python train.py --n_layer=15 --d_model=256 --n_head=2 --n_kv_head=2 --head_dim=128 --d_mlp=1024 --vocab_size=2048 --activation="squared_relu" --norm="rmsnorm" --norm_place="pre" --norm_eps=1e-05 --positions="rope" --rope_base=487000.0 --rope_fraction=1.0 --qk_norm=true --attn_scale=0.116 --bias="none" --tie_embeddings="early" --parallel_block=true --extras=["some layers without attention", "local attention windows", "gated attention", "capped logits"] --init="uniform" --init_std_qkv=0.0409 --init_std_o=0.00747 --init_std_up=0.0409 --init_std_down=0.00373 --optimizer="muon_variant" --lr=0.00157 --lr_mult_down=0.7 --beta1=0.9 --lr_head=0.0168 --grad_clip=1.0 --warmup_steps=121 --schedule="wsd" --decay_fraction=0.812 --decay_shape="linear" --final_lr_fraction=0.1 --batch_tokens=[32768, 65536, 98304] --seq_len=512 --doc_mask=true --train_tokens=792200000 --steps=12846 --dataset="wikipedia_en"
Each number is 128 + 32 x the weight over its row's rms, rounded and kept within 0 to 255. Layers, rows and columns count from 0. The size above them is the row's rms in percent of the matrix's.

# layer 2 MLP down (transposed), 1024x256, rms 0.0516, rows 791-796, columns 0-255
size [ 97 109 105 100 103  95]
[[140  48 126 110 173 145 125 137 164 115 167 125 180 126 128  71 175 134 127 140 202 141  90  71 160 102 177 102 131 126 109  94 158 144 184 116 130 118 111  65 115 149 123 109 133  89 151 103  84 155 169 112 167  95 180 158 141 129 103 127 151 123 103 130 137 105 143 168 138 178 178 149 140 159  92 109 140  79 134 134  81 136 141 128 122  75  78 136  96  87  90 140 147 127 152 140 126 159  91 121 109 107 133 198 128 163  81  73 108 115 164 125 205 139 109  84 144 150 108  54 125 154 104 155 155 138 192 159 120 170 137  61 151 146 119  92 121 117 117 122 119 104 108 136 109 145 177  93 151 137  92 137  70  97  99 129 186  66  62 134 152 157 125 136 179  85 132  72 100 139 179 116 131 124 138 125  94 141  70 201 181 111  63 135 128 144 100 202  98  97 126 152 176 158 126 148 137 161  95 182 155 151 139 109 116 130  92 106  90 184 109 104  85 151 129 137 175 110 175 123 121 183  79  99 163 179 170 160 107 138 116 115 111  89 139  62 126  91  78 119 153 131 110 200 141 158 141 125 105 102 124 126 115 166 160 158]
 [152 162 173 114 103 146 159 124 181 144  91 175 141 146 136 120 108  45 144 122  98 149 138 138 116 140 151 107 118 207 171 113 141 164 135 145 100  67 140 107 123 176 176  48 100 123 146 142 148 113  93 152  82 196 129 105 173 102  84 133 101 173 159 186  99 109 162 165 145 143 117 138 152 133 135 169 132 162 101 167 170  93 170 144 131 164 111  97 169 123 100  96  75 124 154 136  64 128 139 146 175 111  87 128 118 129 182 118 143  98 118 173 155 144 157 176 145 117 146 132 177 141 179 129  55  75 139 136 158  68 110  94 102 136  64 108  91  81 117 110 152 160 136 108 174 143 147 159 101 108 137 132 184 123 138 106  96 160 151 174  73 115  79 159 170 131 133 150 126  84  70 122 179 120 146 133 161 177  11 164 122  75 121 102 134 105 145 119 152 131 153 101 161  97  85  53 145 122  96 114 129 118 149 158  99 159 136  99 139 126 161 150 169 161  93 143 111 173 157 174 162 121 152 147  95 135 156  71 128 149 120 149 140 124 146 133 162 116  79 103 150 156 156 121 136  69 167 121 131  88  83 153  89 177  68 147]
 [179 112 150 172 106 155 103  77 136 169 121  89 136  78  97 149 139 105  44  65 161 104  93 141 160 108  56 160 132 122 133  98 125 162 115 145 109 195 139 117 141 116 108 175 109 146  51  87  99 110 139 122 107 136 114 126 140 142 152 126 142 111 138 133 116  92 124 139 135  77 130 178 131 143 125  45 157  98 134 163 177 179  68  91  84 164 190 133 105 172 163 154 115 156 142 129 135  99 135 147 135 220 111 137 104 136 135 143 144 122 153 102 159 152 148 126 122 199 161 114 156 170  98 113  92 180 160 113 199 121 104 102 132 191 152 173 160 113  86  96 136  62 121 101 135 115 115 162 120 146 118 136  85 185 121 125 142 131 155 145 138 111  53 170 175 135  94  84  94 126 134 167 125 125  68 155 135 120 135  73 147 124 167 116  69  32 130 144 131 126 146 157 144 115 138 151 132 130 166 138 155 107 146 146 104 160 130 154 110 122 132 135 152 164 149 167 116 159  83 104  54  70  89 161 114  90 179  72 133 177 103 103 138 104 159 127 123  91 101 155 132 118 113 176 103 162 102  90 150 145  74 111 123 165 211 141]
 [186  98 168 125 132 180  90 132 167  88 109 129 106  40 111 121 104 129 151  68  98 144 106 121 155  98 164 117 127 175 158 157  86 196 118 107 121 122 145 111 171 146  70 161  72 165  75 115  91 148 169 145 107  63 127 148 124 117 127 112 149 178 155 191 160 101 104 157 108 150 149 102 152  63 114 125  87 128  96  96 167  96 175 101 164 174 166 170 109 158 111  97 129 156 145 155  93 125 163 124 153 119  98 136 113  82 120 109 145 166 103 100 160 108  80 190 154 131 145  84 100 128 114 102 223 129 118 143 159 179 175  86 131 131 146  95 131  80 130  75 128 132 132 158  79 148 166 150 146 105  78 146  90 150 156 106 104  81  74  94 117 106 110 138 138 176 131 167 155  69 202 131  89 109  49 107 141 126 138 129 129  98 129 166  64 125 128  71 173 148 109 116 136 156 148 121 119 161 160 140 119 125 179 153 169 106 123 122 138 118 113 155 111 111 113 116 145 196 152 100 168 107 135 103 113 150 138 141 138 154 139 135 124  88 139 131  57  84  92 114 135 136 165 121 159 132  91  44 164 184 135 176 113  96 192 102]
 [ 98 125 115  50 151 143  47 159 134  82  88  90 129 102 107 142  90  93 172 157 119 132 108  88 167 132 155 119 100  84 124 120 134 130  80 147 255 114 116  87  99 113 176 116 101 104 147 117 113 140 133 125 146 132 192 141 189 158 146 186  82  92 121 131 125  96 176 135  94 155 131 102 210 133 168 131 171  66 128  99  94 152 153 126  94 133 142  77 149  93 115 149 113  91 133  96 109 145 116 132 148 105 111 114 147  81  85 219 164 147 136 187  76 159 128  45 156  95 132 124 136 129 105 120  87 107 152 101  53 153 140 143 128 165 164 132 146  84 135 146  66 104 142 126  56 138 165 179 141  91 116 125 163 103 160 115 163 109 158 131 121 117 137  93 128 117 141  96 191 114 128 143 129 102 127 157 152 150 106 113 139 102 126 130  93 115 137 142 114 129 123 139  91 131  53  76 111 154 182  77 151 174 166 134 193 103 181  76 139 172 117  93 144 103 159  97  80 107  89 121 126 144 211 170 115  98 120 149 132  89 108 113 133 132 127 121 145 154 103 120 131 132 168 119 168  80  95 135  93 137 161 113 110 159  91 104]
 [141 126 187  85 141  80 106 163 153 102 154 121  81 112 169 106 157 106 146 144 154 139 159 184  51 172 136 102 177 141 154 155 168  63 159 131 113 142 165 135 154 149  86 146  89 185 118 185 143 137 146  93 165 118 118  91 148 192  78 131  63 143 141 103 155  83 136 117  85 116 123 145 113 147 109 157 112 138 111 154  46 132 107 164 110  91 158 106 122 167  89  97 141  92 100 123 205 148 153 163 112 153 138  96 106 115  93 131 141 110 143  90  57 152 178  84 156 161  77 132 151  93 157 123 138  80 137  70 143  79 110 163 123 212 144 170 111 157  95 166 145 187 125 144 119 110 172 117 166 124  86 149 143 142 134 116  77 119 123 123 150 137 153  76  71  80 156 148 109 171 154 129 106 152 152 123 145 215 141 106  80  86 143 120 146  40 176  88 136 108 138 128 155 136 140 157 148 133 105  82 113 105 111  97 171 133 160 185 106  91 141 132 109  78 114 151 143 182  84 106  69 133 112 158 174 163 189 141 156  54 116 184 157 100 147 139 179 125 154 127 126 116  96 116 156 119 140 140 144 118 147 137 131 122  99 127]]
# layer 2 MLP up, 1024x256, rms 0.0748, rows 792-797, columns 0-255
size [ 88  99  98  97 103  94]
[[ 66  61 140 199 113  72  94 172  60 181 135  91 153 135  64 126 144 129 103 189 118  79 145 175 129 130 144 130 121 166  77 162 198 139 112 126 138  79 122 120 111 205 138 134 140 107 114 139 131 174 125 119 123 112 142 154 108 157 159 155 107  94 140  84 160 147 149 165  84  85 158 142  91 119 104 119 150 123 102 128 103 155  69 108 185 144 144 198 129 144 131 147  92 114 112 135  93 164 105  40 126 137 136 122 164 173 186 123 142 109 145 128 119 105 127 161 161 131 138 128 129 148 126 111  61 160 100 100 100 100 143 125 130 136 135 105 103 150 122 129 123  72  92 139  89  98 121 115 110 132 178 162 113 144 173 164  78 139 139  60 109  55 152 143 127 182 124 102 107 135 170 114 125 135  95 173 112 103  80 151 149 172 104 152 105 117 120  46 110 143 127 156 128 140  85 124  80 125 111 107  85 158 131 158 100 104  62 129  99 115 152 138 176 162 157 184 116 130  53 145  98 141 147 181 170 138 102 122 133  68 109 136 133 146 130 127 107 171 164 104 105  66  89 184 163 169  81 117 132  83 183  85 148 175 142  59]
 [128 164  86  13 138 104 178  91 165 102 147 149 142 126 104 129 159 107 148 173 117 127  97 149 138 133 147 120 124 171 132 149 148 171 116 128 141  72 130  93 159 143 168  70  65 154 139 135 122 102 156  82 132 144 116 128 135 120 123 112 192 148  77  90  96 155 172 169 139 177 155 150 140 119 162 155 117 138 154 118 138 132 127 114 171 106  95 109  96 135  95 123  97 158 136 139 169 136 137 122 105 177 126 151 162 161  90 142 133 173 147 136  55 146 138 138 172  81 105 166 164 159 181  97 148 100 140  80 106  92 147 160 151 126 126 126 145 149 119 138 125  47 140  53 121  86 166 100 129  95 140 126  92 115 115 150  80 126  97 137  92 148  98  46 115  67 126 105 151  99 151 145  73 196 156  99 114  84 116  82 158 123 114 183 175 123 176  98  87 187 136 108 131 155 117 135 184 149 144 181 161 196 147 119 100 135  97 110  95  86 154  30 131 129  56 114 119 111 149 138 114 155 115  69 145 155 168  98 110 152 137 129 137 113 137 135 108 186  84 170 169 136 144 129  63  97 175 174 164 103 141 113 114 139 122  52]
 [174 111  88 152  92 110  67  92 106 154 161  43 123 126  71 175 132 159 175 177  68 187 123  78 216 112 165 115 124 118 124 146 113 139 115 100 138 118 150 120 132 148 177 135 154 118 184 122 110 134 142 107 120 136 116  74  95 132  87  88 107 140 113 121  94 144  88 143 113 159  59 140 153 116 180 118 113  68 205 129 110 116 133 148  82 146 126 143 160 134 175 130  76 123 111 153  73  59 143 117 124 114  56 137 127 155 112  96 106 105 182 115 132  75 131 153 108  66 117 108  93  97 100  82 126  85 188  98 137  85 108 108  99  71 144 136 104  76  66 112 143 137 125 144 138 116 166 145 130 137 125  75 106 143  90 143 118 187 130  79  97 161  99 145 111 163  87 111 117 132 136 126 126 172 153 176 137  87  86 150 167 111 156 127 112 168  59 144  96 148 114  78 137 111 139 183 108 136 121 149 129 201 113 102 139 105 105 141 105 120  96 151 165 119 178 112 173 120 146  78 150 117 157 123 130 149 103 123  95  89 156 111 153 135 145 105 167 196 163 173  88 193 135  99 161 151 117  81  82 211 161 133 115 115  95 129]
 [121 115 144 143  91 116 159 165  80  60  58 145 176 119  89 110  67  89 158 113 156  56 179 147 161 112 141 115 136 141 132 113  93 160 116 124 118 105 170 132 128 136 106 136 139 143 113 157  89 117 216  91 160 139 149 134 158 162 123 146 122 168  98 179  56 160 129 101 206 113  78  63 110 124  76 164 120 103 139 115 105  79 155  95  88  91 143 163  98 125 107 157 140 140 113 107 129 126  70  88 105 159 159 126 113 175 168 141 118 176 141 102 143 137 101  83 148 108 125  77 103  73 157 109 151 114 116 110 144 109  95  86 119  80  96 166 104  93 191 101 164  78 106 132 133  99 183 154 152 132 164 132  86 173 125 101 159  87 111 105 133 102 136 109 109 174  87 127 110 149 107 138 130 167 119 146 148 101 120 190 140 166 135 138 205 127 149 142 145 158 132 102 108 144 157 137  83 121 112  69 134  62 125 207 165  80 127 144 106 144 163 143 175  94 193 109 162 135 118 128 147 156 185 138 144 139  63 171 141 141 132 120 150 116 130 128 149  51 125 168 114  73 121 212 115 119 194  96  93  79 131 134 108  97 133 142]
 [103 174 105 123 109 134  85 132 123 131  96 119 103 186 148  79 164 127 139 107  95 160 111 120 110 113  67 117 127 117  93 108 116 155 175  88 187 150  73 116 127 134 111 110 146 169  92 103 184 167 142 130 119 156 112 190 150 157 129 153 134 182 155 138 156 126 120 120  98 122 123 130 184 139 198 132 111 137  83 118 144 142 100 164 141 158 116 114 113 180 152 138 117 110 117 106 144  89 141  71 151 161 135 164 190 158 166 121 157 101  79  99  82 128 100 123 121 141 173 158 139 161 123 110  57  91 133 143 158 146 160 102 101 166 172 158 140 115 120 144 182 106  86 165 115 120  78 110 125 104 108 130 214  99  93 102 145 164 133 175  98  45 105 112 161 144 170 163 120 128 112 146 119  93 118 121 160 162 150 121  70  77 144 136 135 153 161 130 133 107 119 123 179 124 124 163 156  83 152 158  93 108  35  90 113  66  83  99  95  79 118 106 163  82 148 165  90 167 164 136 144 112  68 154 111 134 145  77  94 175 140 102 128  85 138 143 145 105 105  36  61 175 121 170 112 188 183 108 119  86 201 128 103 124 161  70]
 [137 162 190 182 100 118 130 100  97  74 122 104 169 116 201 118 151 136  73 126  89 177 111 126 106 155 100 107 158 106 104 123 113 101 158 133 132 149 116 119 102  76 135 120 130 132 203 144 128 150 121 131 102  75 134 136 109 155 138  81 133  93 110  50  92 200 146 159 130 116 112 217 142 142 108 108 124 167 120 158 167  72 123 123 144  83 198 104 164 145 122 144 111 168 115 168  89 144 153 100 168  93 173 148 116 100  64 193 122  76 113  72 138 143 162 117  86  73 162 166  93  70 173  73 127 204 124 134 123 113 149 183  93  51 152 150 133 102 102 109 141 132 160 129 152 159  84 171 155 138 163 146 120 159  96 128  76 139 138 151 113  77 153 110 143 170 137 110 163 113 127 104 153  87 130 180 119 152 175 125 100 160 120 161  95 109 103 110  96  96 168 119  85  88 108 182 133  32  75  84 143  99  84 141  90 159 112 142 136 104 114 130 152 107 128 121  68 104 145 195 108  85 154 150 161 101 119 136 118  82  94 112 117 156 103 150 132 109 145  53 145 115 173 142 126 148  92 101 140 128 123  94 135 115 125 142]]